{"d_mlp": 1024, "norm": "layernorm", "extras": ["capped logits"], "beta2": 0.95, "warmup_steps": 200, "dataset": "wikipedia_en"}
Each number is 200 + 40 x the weight over its row's rms, rounded and kept within 0 to 999. Layers, rows and columns count from 0. The size before them is the row's rms in percent of the matrix's.

# layer 9 MLP up, 1024x256, rms 0.135, rows 705-732, columns 0-127
110,224,189,167,130,204,212,144,153,181,161,202,212,137,177,206,224,192,190,209,280,189,243,251,141,255,210,181,211,230,269,190,144,269,215,192,227,241,137,226,154,175,262,175,156,196,261,203,212,222,118,199,211,222,175,130,130,148,202,165,250,242,196,191,190,162,189,127,167,197,278,238,247,197,260,236,231,258,209,237,200,186,214,161,144,182,224,158,111,101,173,283,142,227,215,197,222,174,275,240,275,192,88,192,272,264,191,114,155,204,182,178,169,208,207,163,155,172,184,256,169,188,217,126,215,255,176,219,238
104,243,179,228,240,189,197,180,178,257,195,162,219,208,177,201,231,259,227,191,147,195,167,220,151,178,178,179,219,185,248,232,141,222,200,162,122,184,190,165,230,120,201,266,188,241,225,158,211,219,250,232,235,208,247,186,196,188,246,194,216,226,181,198,213,203,270,191,260,222,232,203,164,242,229,191,145,187,221,229,194,235,265,176,218,218,249,166,195,240,138,133,227,253,222,183,113,209,217,240,197,250,161,269,214,213,162,216,202,142,274,182,183,97,205,210,150,242,212,226,278,219,178,220,173,253,235,184,149
099,265,207,192,178,215,206,181,256,209,106,263,197,210,225,232,228,243,167,216,225,192,201,270,169,119,189,206,190,249,224,152,199,179,156,207,172,205,230,166,228,193,244,239,171,172,242,228,260,107,135,111,225,217,152,287,137,175,174,219,221,205,294,212,180,222,248,206,174,217,279,179,210,198,205,224,180,263,239,130,189,232,189,241,225,153,229,165,216,187,208,209,245,261,191,202,170,235,222,147,246,253,165,184,180,253,188,327,233,236,171,153,177,179,273,153,181,173,208,208,171,161,211,157,119,144,129,244,202
105,151,242,260,184,234,242,229,213,204,184,232,244,217,220,207,286,167,223,271,146,185,204,104,194,252,206,192,180,179,273,194,162,222,186,192,218,188,172,206,232,226,188,183,143,244,177,177,196,176,237,200,236,242,195,203,147,224,225,230,236,224,177,142,235,219,238,257,247,74,123,224,207,205,166,163,222,217,249,313,200,151,264,248,189,186,160,147,173,194,220,189,209,239,236,150,168,164,204,260,232,207,232,222,147,168,171,226,329,233,244,154,216,206,189,207,225,266,164,204,229,173,222,182,135,160,246,210,217
088,178,299,260,151,178,241,217,161,222,208,182,232,204,287,242,251,127,229,279,259,220,178,201,159,254,219,154,173,138,227,216,189,145,229,205,181,226,258,216,271,215,228,319,201,136,256,188,240,216,188,202,192,202,168,222,243,144,127,228,154,184,214,192,267,281,242,205,219,178,188,182,252,220,158,207,201,210,211,133,251,244,234,253,231,196,145,184,228,182,172,246,211,215,257,193,192,208,206,202,240,192,230,178,226,159,177,208,138,192,195,130,218,213,210,182,200,152,197,196,136,213,251,147,169,193,197,222,115
097,194,173,177,154,182,197,169,220,140,232,236,219,207,264,208,182,123,161,128,210,232,166,229,277,175,183,184,213,153,224,158,267,188,170,169,120,216,192,172,254,295,171,233,203,241,256,176,217,195,219,227,221,232,223,178,147,140,244,222,214,193,289,180,243,188,241,310,179,205,206,259,258,243,225,204,188,261,179,192,125,233,225,102,192,153,228,123,221,220,223,170,187,203,202,215,188,187,233,259,175,223,232,231,167,246,158,244,163,239,156,212,191,206,208,156,201,212,162,153,128,131,249,210,144,242,189,196,246
104,102,163,177,184,282,205,180,175,214,242,183,237,202,184,258,169,213,202,146,150,203,152,125,225,151,214,173,261,206,145,253,190,231,107,282,223,172,217,175,179,164,176,251,161,240,187,166,160,170,149,199,160,171,263,181,244,180,185,175,233,125,166,237,130,167,191,230,169,273,250,226,248,198,209,252,124,157,166,207,223,86,199,205,224,180,179,225,126,148,169,214,244,242,135,227,203,173,134,269,166,240,210,144,218,191,184,159,223,197,135,202,144,224,168,217,216,247,208,168,166,171,163,131,161,229,195,189,232
091,189,277,172,179,273,190,137,195,178,126,265,170,189,154,174,227,184,155,188,164,161,254,179,150,157,201,285,205,232,200,155,148,235,171,116,225,162,199,253,195,249,202,192,209,211,155,187,213,213,241,162,118,256,127,152,230,175,170,191,213,175,147,233,202,225,144,184,186,194,205,251,178,220,228,147,217,187,128,189,240,201,191,236,168,153,222,243,208,178,132,227,142,181,251,178,160,181,239,206,180,218,241,200,179,222,219,205,151,139,199,154,175,211,281,242,180,148,203,142,184,163,207,224,105,143,199,122,153
102,173,127,195,162,200,249,239,248,182,164,213,123,219,217,227,167,217,174,174,245,148,195,257,231,252,234,239,195,215,219,197,164,200,163,180,134,173,165,188,220,209,217,163,192,245,229,190,194,192,205,236,176,229,238,173,211,166,198,237,149,232,243,269,207,247,210,183,140,240,200,220,182,137,201,206,213,250,222,227,151,193,172,277,190,178,219,224,175,253,246,157,251,221,257,155,180,142,161,230,181,235,226,243,251,230,184,269,151,133,129,135,226,122,169,214,157,242,241,208,235,156,293,151,168,160,160,116,206
097,271,103,252,199,230,216,142,194,247,227,194,157,223,136,140,229,237,178,159,189,198,175,285,197,219,148,187,138,187,222,117,224,167,133,191,186,114,149,252,167,185,220,184,159,181,86,221,150,210,177,182,177,228,170,236,197,202,181,158,281,251,190,239,178,170,182,223,178,141,276,174,286,229,118,171,148,206,309,217,207,186,197,278,202,225,206,283,166,143,253,203,254,216,257,175,178,120,236,148,210,202,203,208,180,185,178,232,137,200,128,195,211,229,185,209,232,186,181,153,209,307,237,171,199,258,277,229,202
099,181,254,163,188,217,166,209,210,206,194,212,253,177,213,231,217,227,237,192,161,274,275,220,114,144,230,172,171,235,237,162,257,206,131,161,170,205,197,208,211,114,220,254,195,190,211,194,237,248,203,189,220,173,210,236,193,251,230,199,246,176,194,214,206,148,162,188,209,249,239,204,170,312,141,155,223,204,178,203,183,274,154,208,202,240,225,269,168,222,148,152,200,181,128,233,158,250,164,175,208,178,259,216,147,136,233,198,125,217,175,111,121,207,226,187,186,166,207,219,232,264,238,143,200,225,239,157,207
107,248,216,182,193,189,247,202,156,178,167,153,209,167,190,211,133,189,196,271,132,166,189,130,144,193,242,180,172,186,235,150,209,215,253,257,246,199,175,189,169,156,271,178,223,213,241,194,176,174,156,183,164,231,209,217,153,227,219,189,158,216,180,210,317,260,265,274,205,227,212,258,263,137,151,172,187,282,181,225,199,128,132,188,303,206,202,250,202,165,179,184,191,132,206,248,150,220,257,154,242,233,217,231,253,219,221,174,238,231,205,170,245,208,190,201,216,153,143,201,87,169,147,280,237,226,223,144,169
100,213,218,289,195,217,175,174,234,178,218,193,174,104,180,193,188,175,149,152,177,165,241,183,156,218,230,159,141,191,185,165,274,213,170,234,144,240,192,199,195,242,221,154,173,233,201,176,209,173,195,151,151,213,300,198,193,170,210,267,283,139,247,98,159,236,234,165,221,185,204,290,229,201,252,256,153,167,187,277,243,219,145,201,217,156,162,180,152,221,175,172,171,220,258,217,175,264,231,276,238,223,239,165,169,185,171,137,204,169,250,178,219,147,199,262,194,184,168,285,223,127,222,180,215,200,247,226,217
099,171,221,177,195,196,223,191,187,174,192,229,218,238,231,266,145,197,218,216,207,163,273,119,194,184,160,253,163,136,123,153,164,216,104,165,298,201,190,233,193,193,292,200,203,150,197,216,205,178,189,259,213,195,169,229,153,190,170,187,178,215,129,141,243,185,259,238,275,206,187,278,207,188,164,202,227,131,242,184,194,226,180,216,244,258,193,162,203,183,216,208,153,186,197,151,166,176,218,220,209,246,231,159,142,145,224,242,208,155,184,200,283,264,149,207,226,181,202,210,164,221,255,162,197,165,217,172,140
103,213,179,138,240,116,154,200,124,259,133,234,198,150,129,216,176,222,186,224,266,158,228,197,156,187,189,237,207,193,228,192,202,256,244,196,238,223,170,249,235,183,186,208,251,223,145,193,244,113,243,233,261,218,215,136,266,265,191,215,185,205,249,184,168,215,139,262,250,203,234,202,137,218,167,193,213,160,179,205,167,194,199,205,193,214,247,156,249,170,179,162,217,165,234,197,183,202,148,190,241,241,174,200,221,174,263,128,249,225,180,227,189,160,208,125,127,242,158,262,207,181,232,217,274,233,221,187,200
094,153,213,205,169,196,187,183,132,227,200,147,126,221,269,227,191,202,211,219,254,242,188,273,233,216,210,220,144,209,206,256,209,215,206,184,138,192,190,207,281,213,246,221,207,234,109,135,211,217,159,178,253,237,180,292,236,209,186,231,238,305,192,192,154,124,187,244,216,220,151,147,219,131,218,212,162,170,192,206,239,186,248,236,223,183,251,153,141,215,199,229,167,247,244,161,183,168,205,176,114,161,166,216,193,251,249,168,169,257,177,160,137,201,137,202,231,217,203,209,197,242,196,230,219,136,153,208,167
104,198,183,122,217,173,200,210,216,256,183,156,254,157,211,218,162,216,239,217,175,232,153,221,175,175,210,203,226,172,141,208,145,189,125,171,165,157,153,236,148,222,277,151,221,224,224,110,207,132,195,212,184,217,187,283,199,215,191,201,177,199,237,204,164,182,116,201,144,255,197,160,177,165,173,250,260,186,178,228,268,170,109,129,177,175,183,254,264,175,127,132,177,233,116,206,319,178,146,232,158,228,163,206,177,231,267,198,224,176,137,202,147,270,142,229,200,158,187,206,167,209,210,135,200,176,216,208,175
101,164,196,229,250,222,198,215,231,256,201,126,232,194,199,188,181,209,263,174,174,238,189,189,129,208,145,134,202,126,201,179,200,210,228,168,165,184,128,172,223,238,237,143,117,223,149,181,197,110,210,142,157,254,274,175,200,197,224,216,147,208,228,162,157,151,199,278,176,154,192,198,168,215,157,206,171,182,207,174,231,186,180,185,162,190,203,145,180,181,163,216,203,206,186,154,256,214,221,146,267,203,236,175,285,177,175,173,204,227,187,153,155,274,184,131,196,240,165,274,173,173,202,245,220,218,228,178,213
109,216,173,187,185,179,201,202,126,228,195,194,135,233,273,219,222,219,162,179,150,235,216,205,225,225,179,186,154,211,211,204,268,204,181,162,246,158,191,264,248,149,160,187,124,200,288,182,234,203,198,187,217,209,182,244,214,223,267,202,120,104,186,155,232,232,262,242,126,188,170,219,181,202,252,236,274,234,191,166,143,232,282,147,147,113,210,153,147,156,204,202,208,118,197,289,181,197,184,201,164,264,244,122,168,198,210,209,165,244,183,168,174,173,245,149,215,150,154,197,191,242,286,182,225,228,203,196,210
098,186,167,178,165,165,252,168,171,132,249,248,233,199,136,201,176,225,245,278,207,247,180,217,150,188,216,190,146,249,200,217,153,233,187,136,202,255,198,209,251,255,100,212,216,241,252,187,278,191,140,188,219,213,189,204,284,183,307,221,125,213,241,174,239,217,220,213,151,299,218,169,183,129,232,276,209,225,241,235,161,189,234,221,193,185,241,225,206,248,195,142,268,160,174,188,212,209,199,197,224,242,176,238,158,207,251,199,208,168,245,198,222,179,224,239,175,217,171,191,166,235,195,173,182,208,203,215,258
108,235,194,205,178,307,299,160,206,147,158,171,217,202,145,180,172,143,202,216,144,175,232,187,187,201,146,200,222,170,174,230,151,188,208,225,215,285,157,246,257,158,244,212,244,170,201,175,153,268,203,207,211,160,222,204,180,273,188,260,98,221,155,209,221,196,166,186,133,191,274,215,170,190,292,199,145,121,177,210,177,151,242,218,188,217,242,128,135,153,228,161,263,228,166,152,187,248,224,179,206,289,230,194,196,133,186,259,249,214,190,234,164,203,305,205,230,152,240,212,188,231,116,249,181,142,223,139,156
096,203,217,268,192,214,230,210,209,230,235,229,216,208,240,174,182,148,177,237,203,234,173,203,185,207,176,179,168,302,254,200,172,226,190,267,293,184,165,215,111,204,247,168,169,203,240,148,129,239,243,227,191,181,222,237,142,263,219,252,214,213,209,215,146,182,186,173,235,150,187,204,192,168,189,201,207,293,164,218,171,238,142,233,252,250,103,219,184,219,152,188,184,229,243,167,199,210,220,176,166,160,222,237,132,273,225,231,112,228,215,229,214,223,197,155,177,173,184,212,161,167,275,216,220,237,173,171,168
097,208,170,287,160,281,214,282,221,157,153,250,138,218,194,229,157,266,219,253,169,286,170,262,198,177,144,172,193,129,237,188,243,139,184,234,160,204,172,165,258,232,174,234,221,214,266,175,213,257,229,199,156,254,192,274,207,249,194,204,181,195,247,176,131,199,129,183,148,192,186,276,176,187,205,151,211,268,261,196,265,148,182,240,160,182,162,198,174,118,196,166,220,199,209,192,219,216,235,213,134,190,235,202,184,162,135,209,226,153,215,208,191,232,240,191,188,153,269,215,226,196,239,199,246,249,169,144,190
094,189,284,193,165,149,184,142,252,212,161,210,227,137,248,215,216,256,184,208,128,208,212,171,139,159,119,165,236,202,163,210,286,150,217,221,213,185,259,200,175,191,138,271,174,174,174,226,136,147,233,207,221,175,205,133,282,166,251,215,196,276,219,172,186,204,159,162,195,217,133,184,108,220,185,227,194,214,216,237,293,264,181,137,151,205,137,216,235,133,221,226,239,235,221,245,185,231,221,206,229,212,234,206,87,180,261,179,164,122,112,223,215,176,138,227,140,196,201,187,190,205,224,274,164,157,231,208,89
102,155,235,167,145,216,111,150,222,190,105,163,234,204,230,166,172,185,148,266,165,244,224,165,207,258,233,241,213,187,118,149,120,232,234,222,167,193,240,210,186,210,168,181,178,173,159,156,155,215,194,167,201,211,159,247,175,240,306,209,210,96,202,182,258,181,140,158,218,179,216,185,204,218,289,219,269,264,189,159,202,249,191,221,212,188,197,251,196,188,122,174,224,246,231,273,217,166,119,110,173,183,172,202,227,155,185,255,247,130,220,178,226,195,159,104,216,174,178,157,191,185,192,177,206,251,210,123,232
104,183,116,144,262,233,189,175,159,256,230,224,220,147,233,248,239,177,152,196,224,182,208,155,210,228,177,182,205,266,179,252,149,195,183,235,221,192,241,225,283,233,195,189,228,202,225,202,195,244,187,179,179,206,244,193,166,208,193,180,228,165,139,213,213,197,187,229,201,217,159,160,173,215,276,175,135,230,212,190,169,156,168,273,256,180,176,255,248,231,155,166,186,255,247,183,247,211,183,176,201,195,198,243,178,199,128,213,161,192,119,203,195,160,160,202,170,165,201,176,218,178,234,173,262,241,209,179,200
099,237,249,132,141,264,182,185,204,206,193,167,116,209,243,147,152,229,195,171,235,235,203,188,179,223,216,194,139,182,200,202,129,200,191,291,162,234,224,246,183,154,183,232,195,203,198,136,215,241,293,151,183,204,224,182,208,171,148,190,213,208,199,150,215,250,186,130,181,217,167,241,259,235,130,216,199,232,208,91,225,196,175,147,159,236,272,174,212,281,127,169,203,252,309,204,234,256,206,231,196,162,219,202,248,151,254,237,192,177,194,208,193,268,178,191,223,209,244,183,114,211,269,200,140,221,220,85,190
103,194,201,210,211,185,118,157,88,192,247,175,246,169,199,197,198,232,208,121,205,194,239,199,178,222,142,196,182,176,170,150,213,188,228,229,197,181,178,171,171,167,268,155,152,236,214,123,216,213,271,214,229,300,138,175,158,230,228,114,188,223,180,136,229,212,228,240,176,277,138,227,208,250,246,207,227,196,199,224,202,132,201,216,208,219,133,264,175,256,221,281,285,176,143,167,241,272,225,147,261,208,211,201,213,250,153,195,233,297,143,183,234,189,236,224,194,250,165,149,146,252,181,162,192,279,251,220,240
# layer 9 MLP down (transposed), 1024x256, rms 0.126, rows 705-731, columns 0-127
117,217,223,245,200,133,210,178,217,235,246,245,137,197,178,141,199,187,241,289,209,195,247,230,256,192,134,156,202,248,191,229,152,240,105,215,163,214,173,207,141,199,195,240,213,189,179,253,186,178,153,288,189,173,153,193,184,238,192,189,231,144,209,205,198,249,174,198,231,223,163,172,191,215,291,115,206,210,224,332,234,185,194,173,184,171,194,192,168,117,174,220,231,172,213,230,126,161,214,185,193,166,103,200,208,177,211,148,193,182,197,212,218,185,147,240,224,229,179,169,156,278,148,206,174,228,210,163,195
101,238,262,264,221,215,159,227,235,184,263,145,170,171,192,178,149,230,222,302,231,180,209,162,217,169,181,149,172,213,233,217,197,181,206,183,225,145,171,185,164,192,213,201,154,213,188,194,251,255,201,268,202,159,181,192,209,243,183,207,148,222,159,190,225,237,174,230,144,176,268,222,227,181,223,177,252,208,148,298,207,171,96,177,205,207,127,166,171,119,236,185,178,229,283,190,213,261,210,225,181,259,202,139,202,243,209,194,167,194,206,298,217,232,220,182,256,232,218,215,217,193,207,208,173,174,204,168,222
086,245,270,271,256,197,220,159,222,173,207,154,214,153,96,205,176,208,202,191,243,200,249,170,223,161,314,263,281,233,167,170,182,216,188,137,174,75,131,66,193,237,126,207,241,190,172,164,110,261,185,281,178,221,199,176,219,232,194,186,149,227,137,205,221,213,248,162,209,192,216,282,213,198,194,264,214,171,199,202,232,182,283,205,94,259,145,235,245,169,233,184,153,207,217,184,242,228,218,163,216,162,252,245,121,181,223,174,195,132,206,249,244,178,209,179,191,192,166,257,214,178,214,193,195,197,128,178,194
104,213,232,150,224,198,192,235,234,232,232,99,174,213,252,183,249,164,178,215,211,169,258,286,210,212,268,208,200,137,218,147,186,187,166,208,256,241,234,212,277,217,269,161,263,217,291,146,213,151,205,188,188,291,164,131,193,205,195,256,173,164,197,169,200,202,190,195,217,240,269,209,227,195,206,237,204,210,199,226,160,212,166,178,192,288,242,280,217,255,185,191,185,218,266,215,206,202,222,190,226,214,198,211,269,274,128,191,160,190,216,234,203,234,172,250,287,206,203,174,207,204,195,142,180,213,172,146,199
093,218,162,163,180,137,198,122,212,192,219,205,164,183,152,204,123,218,179,117,244,278,197,180,212,166,199,222,205,241,133,161,246,221,165,241,224,214,172,192,207,208,214,69,233,212,150,177,202,205,213,168,164,289,245,185,252,211,228,152,261,209,172,213,136,178,187,195,130,209,205,233,145,168,242,174,208,217,184,245,223,124,240,203,237,182,237,248,202,206,167,200,244,201,143,193,221,201,162,203,164,296,226,233,138,252,225,232,165,257,172,263,227,222,170,223,167,226,210,214,153,202,170,167,244,186,305,165,255
095,189,190,163,170,205,181,210,191,217,203,139,181,184,129,190,112,268,215,197,161,192,209,248,233,215,213,229,227,205,224,242,271,145,264,241,198,186,251,264,222,211,222,263,165,187,201,212,148,120,225,123,234,175,226,208,192,214,190,247,203,218,295,226,167,95,224,201,240,242,222,172,288,165,215,280,170,176,243,201,229,251,164,219,165,159,218,112,143,189,119,232,253,266,245,213,259,201,152,214,158,218,220,192,250,156,229,217,166,169,276,345,227,230,190,176,236,183,218,159,218,222,133,196,270,145,206,252,148
105,264,183,227,160,214,209,181,211,166,185,137,221,166,169,196,271,193,276,236,221,181,162,235,215,243,218,194,150,246,196,218,208,138,274,139,192,188,206,240,212,232,139,193,235,224,139,143,192,190,211,205,225,215,224,137,161,188,129,218,154,142,164,175,172,259,238,195,168,169,167,205,208,141,236,189,221,205,208,160,211,100,248,227,276,242,222,187,211,134,227,200,180,267,203,193,207,203,182,141,166,142,176,182,192,191,192,151,170,190,173,201,144,167,263,170,230,168,238,150,225,261,277,153,246,205,191,210,186
093,145,141,228,246,179,253,316,239,153,154,182,185,251,247,178,165,167,127,186,264,149,230,201,159,125,157,165,137,200,234,208,205,192,241,241,172,215,180,295,193,224,246,169,187,166,158,129,207,190,174,185,295,197,234,211,168,264,205,205,180,175,162,204,165,254,227,124,133,174,231,195,261,219,182,179,237,212,256,255,244,144,251,207,235,229,133,169,205,122,230,100,196,233,172,225,227,189,96,220,187,223,196,254,169,174,207,182,183,185,115,224,225,231,216,171,224,228,205,200,209,201,227,218,208,219,160,240,183
094,183,184,161,231,189,230,190,136,213,224,204,217,281,281,110,215,227,295,91,217,227,214,243,249,251,250,191,126,172,252,252,215,222,204,236,245,173,219,158,124,208,291,222,215,263,195,246,148,335,253,237,202,196,169,216,199,231,195,229,208,245,213,141,207,231,199,263,205,204,186,158,227,221,193,171,172,184,178,187,208,218,157,233,248,203,230,179,202,180,204,261,184,247,214,235,251,186,152,223,263,249,232,191,202,235,233,175,195,220,153,258,180,159,227,257,180,149,212,191,153,202,235,178,231,198,194,213,224
103,204,193,177,262,178,205,194,213,217,192,202,192,202,191,155,204,127,254,261,186,227,213,185,209,204,178,222,119,196,229,142,190,164,245,213,191,195,171,221,286,198,159,264,194,256,195,197,273,172,103,255,160,190,188,139,168,158,224,250,261,272,261,265,185,168,196,173,144,168,129,230,136,218,247,234,222,254,148,188,98,206,222,188,194,156,193,248,145,122,242,206,220,147,196,193,203,181,242,157,182,193,156,93,337,151,240,186,245,159,163,181,168,221,255,195,165,127,251,206,236,160,183,253,198,166,162,241,238
093,234,147,259,189,106,155,216,150,272,190,225,127,164,111,169,186,244,167,156,243,188,118,198,204,240,198,172,199,206,192,171,106,170,276,192,145,179,194,184,257,193,225,194,144,225,221,266,198,186,173,188,185,224,245,175,291,147,191,203,167,246,180,202,131,165,299,193,134,173,207,208,218,234,220,200,158,207,142,279,240,271,212,163,170,221,277,287,243,148,164,189,250,205,219,158,238,259,205,194,160,215,226,244,188,178,245,96,219,240,188,245,249,224,162,147,219,181,245,235,179,176,163,188,217,198,218,230,187
095,191,170,153,209,244,263,290,148,218,245,201,195,234,206,217,174,195,227,240,137,259,205,276,273,145,199,224,210,170,117,232,221,232,201,141,200,243,211,256,259,237,201,213,191,208,264,167,201,183,192,227,162,252,200,133,120,276,172,204,249,193,202,235,117,233,234,215,259,178,204,198,202,164,240,243,171,160,211,128,235,134,240,173,153,182,257,111,137,149,186,135,242,206,191,190,176,172,107,184,223,170,218,128,198,170,168,155,186,175,247,153,220,244,217,205,233,291,171,148,212,241,219,261,146,128,177,237,189
111,248,175,279,171,174,266,279,224,203,181,197,202,217,185,264,191,208,202,217,266,247,168,165,245,223,188,172,214,132,177,255,155,198,232,212,196,183,177,212,204,197,181,201,179,227,175,195,210,206,271,213,278,207,115,229,180,175,155,170,262,142,307,165,192,218,218,212,241,120,203,214,187,195,167,222,150,236,225,192,263,258,241,234,206,192,155,178,231,165,238,206,207,193,238,271,126,127,182,205,208,244,215,226,259,125,206,210,201,75,117,208,128,209,247,205,251,216,131,165,277,202,193,156,211,184,304,217,192
093,132,116,181,186,232,180,174,247,206,240,174,148,162,242,215,206,210,162,226,251,182,257,154,188,214,166,247,171,225,233,160,253,279,202,208,213,193,164,172,187,257,232,222,256,270,191,233,216,166,157,152,209,223,167,160,200,183,251,200,192,254,234,212,166,156,179,165,212,200,124,185,157,157,233,169,116,338,246,183,227,298,267,243,267,257,95,179,193,185,232,272,152,230,174,235,193,222,217,134,226,192,228,144,236,186,219,155,137,224,179,208,219,197,174,197,100,202,201,163,180,205,146,192,208,241,151,240,158
098,237,178,132,181,198,248,222,237,244,165,162,222,218,235,160,200,202,256,212,221,262,199,221,301,177,186,187,190,171,175,242,205,136,125,268,198,231,178,157,230,166,218,153,163,196,193,213,103,252,206,110,233,219,172,133,140,171,201,220,219,262,146,245,244,186,246,216,179,223,250,188,126,161,222,231,148,176,207,222,217,192,170,197,203,158,197,242,195,214,232,256,203,247,171,252,188,206,238,205,180,254,200,226,252,193,184,174,210,95,182,171,159,148,231,210,206,191,246,194,188,216,192,152,189,205,209,215,168
109,180,246,294,248,118,204,231,243,154,163,209,249,171,258,264,211,190,210,211,226,244,190,141,173,189,215,162,201,197,92,190,205,169,236,208,264,200,213,285,183,177,138,191,266,228,160,236,201,226,207,159,194,167,148,199,192,371,230,201,234,152,258,166,199,198,196,215,169,228,181,229,203,287,259,186,180,259,219,126,198,229,134,184,203,164,241,181,246,200,160,180,203,223,233,167,208,159,149,235,150,204,156,259,161,172,204,251,157,175,210,178,209,131,229,220,213,222,200,188,200,196,179,121,223,198,178,226,229
107,227,114,235,213,257,234,189,149,205,247,229,226,193,230,227,164,242,137,246,214,248,281,236,235,190,198,178,160,223,164,193,187,230,234,191,223,205,191,123,237,218,149,237,222,247,191,191,206,260,226,291,274,156,224,202,186,202,164,212,192,150,191,187,125,200,236,195,163,282,137,235,171,243,101,248,187,155,197,231,168,144,244,165,246,228,228,171,225,169,170,156,188,142,192,218,185,220,229,254,259,125,202,232,166,183,126,253,226,198,178,192,184,168,245,143,170,184,148,126,205,226,253,203,277,186,238,121,203
094,196,150,223,194,253,167,235,281,218,223,234,194,279,242,201,212,195,248,229,172,182,249,164,199,184,165,232,243,243,194,162,194,244,254,235,157,134,245,308,204,208,169,211,197,192,246,209,166,293,164,247,116,179,226,199,132,286,231,134,201,218,204,240,287,205,169,183,186,242,159,168,222,127,235,194,183,193,197,176,182,189,199,223,166,224,190,165,164,186,189,193,189,211,224,195,126,193,161,180,161,139,183,245,147,211,210,237,76,122,194,206,141,170,140,211,221,171,227,157,141,263,160,248,146,214,170,210,177
103,232,222,212,227,195,222,196,238,205,212,176,309,218,205,151,246,193,296,137,209,197,217,252,225,151,188,254,307,235,248,213,217,176,270,249,235,209,177,250,195,250,236,200,188,164,220,207,210,228,228,243,116,218,209,209,222,198,129,200,224,185,218,208,213,282,167,183,190,189,183,167,193,156,191,242,195,181,194,203,184,179,160,225,246,216,160,277,162,188,210,221,226,209,119,169,238,237,169,233,139,231,242,252,178,203,151,155,172,184,269,235,156,252,219,225,161,222,149,268,223,194,232,195,238,149,241,256,262
099,199,268,190,216,236,194,247,239,225,203,198,203,166,229,166,211,178,164,178,242,116,209,222,248,198,139,180,308,220,128,247,269,164,211,197,129,246,287,146,243,201,298,206,206,204,221,177,212,174,160,189,187,228,236,258,220,180,183,286,183,260,238,143,187,287,137,171,171,226,170,172,218,213,195,187,241,147,194,233,254,180,123,261,221,157,126,222,175,184,278,186,222,142,222,175,244,150,257,146,150,142,256,196,245,193,257,180,180,205,214,263,213,228,246,130,231,195,214,223,162,155,237,160,218,192,199,163,229
112,220,233,221,220,266,86,188,118,237,221,163,245,236,211,258,233,242,214,182,144,235,175,266,160,173,199,219,195,191,213,233,186,148,249,244,197,213,171,190,202,181,201,130,215,240,197,179,205,244,203,94,227,224,146,147,193,229,239,216,193,177,249,192,154,294,181,190,252,176,161,188,164,173,172,235,226,202,176,183,236,221,184,161,246,232,214,173,221,210,181,185,223,164,256,170,221,136,150,183,164,256,196,228,202,257,246,201,211,164,199,195,138,205,189,255,195,209,166,136,219,168,135,206,138,174,273,182,159
091,245,174,174,209,204,167,305,188,190,223,125,185,261,186,191,221,224,285,177,202,170,135,226,160,170,239,205,197,136,220,226,174,217,138,195,125,215,220,164,287,189,177,171,237,231,211,139,168,196,150,228,235,155,178,222,199,259,225,190,190,163,137,217,235,246,246,182,218,217,187,190,271,260,168,218,213,155,228,211,221,154,230,215,160,235,215,209,212,161,126,258,132,127,223,198,189,190,196,206,243,212,163,177,241,119,216,231,162,188,178,135,166,207,220,196,188,246,129,241,197,195,155,166,227,157,203,230,233
097,255,172,138,205,162,168,116,142,157,186,190,246,146,244,159,213,185,150,152,174,175,204,258,228,202,237,207,238,219,192,261,153,208,195,147,236,207,172,188,179,195,244,217,187,235,180,265,232,229,162,194,191,174,220,202,201,274,157,183,137,255,162,205,170,206,245,274,176,232,236,178,236,230,200,183,226,197,200,227,144,195,197,201,255,257,164,189,216,206,258,234,173,285,197,165,206,191,208,200,211,225,247,261,188,211,226,178,228,239,222,181,267,212,240,237,228,256,185,148,193,141,198,197,252,185,151,167,105
095,208,224,142,122,316,140,205,170,191,259,185,155,166,140,221,137,148,153,113,221,172,177,212,169,206,233,182,129,167,151,141,186,251,142,207,182,202,213,195,255,214,202,191,256,192,185,142,279,172,187,213,190,218,186,189,244,242,156,158,133,242,192,213,225,180,223,236,145,163,174,248,171,248,255,268,275,186,206,209,201,184,231,136,166,148,156,163,226,321,189,186,156,130,263,137,202,129,205,209,258,160,177,182,239,249,204,224,232,197,208,251,162,221,181,131,218,252,223,214,144,227,177,176,241,224,216,175,248
103,224,225,213,227,256,215,199,206,254,222,214,158,204,283,225,164,184,235,218,189,154,128,237,196,133,177,191,230,179,232,181,171,140,139,207,186,187,228,199,240,182,206,212,202,106,268,122,257,89,195,220,136,184,173,237,200,165,167,188,182,163,181,176,202,152,183,173,183,203,179,186,176,257,174,211,169,253,289,204,180,174,127,228,205,231,182,308,245,221,164,167,132,150,189,215,193,230,204,282,180,323,190,209,165,163,173,226,140,209,211,229,245,188,242,219,211,177,113,242,275,223,262,270,154,146,208,141,225
104,163,190,163,147,176,237,230,181,188,176,225,186,195,222,173,183,156,195,195,251,225,242,256,155,152,160,273,226,202,224,170,220,142,261,177,217,179,151,146,182,150,241,177,233,209,145,203,202,238,199,209,180,223,272,221,106,175,142,165,203,179,233,171,119,250,143,165,240,179,145,302,239,181,267,206,231,180,217,234,168,151,218,182,267,239,267,99,173,148,250,173,128,226,222,194,249,126,202,180,191,232,229,135,175,175,226,268,224,189,193,126,219,266,220,194,158,229,180,172,152,195,193,150,168,213,185,187,159
102,232,173,197,201,187,222,221,200,180,185,207,170,132,186,240,191,149,209,212,263,205,156,210,148,168,151,192,200,167,210,165,144,219,214,114,194,189,174,173,222,216,191,259,320,243,251,199,264,227,188,189,148,175,141,145,251,251,196,119,246,183,165,153,176,214,123,220,242,200,219,266,215,269,212,223,167,292,238,242,171,176,142,263,118,256,188,299,249,170,226,161,232,182,161,198,217,157,112,207,149,199,171,213,210,232,239,123,233,197,197,236,208,257,201,202,248,160,200,187,168,294,244,168,181,178,174,257,246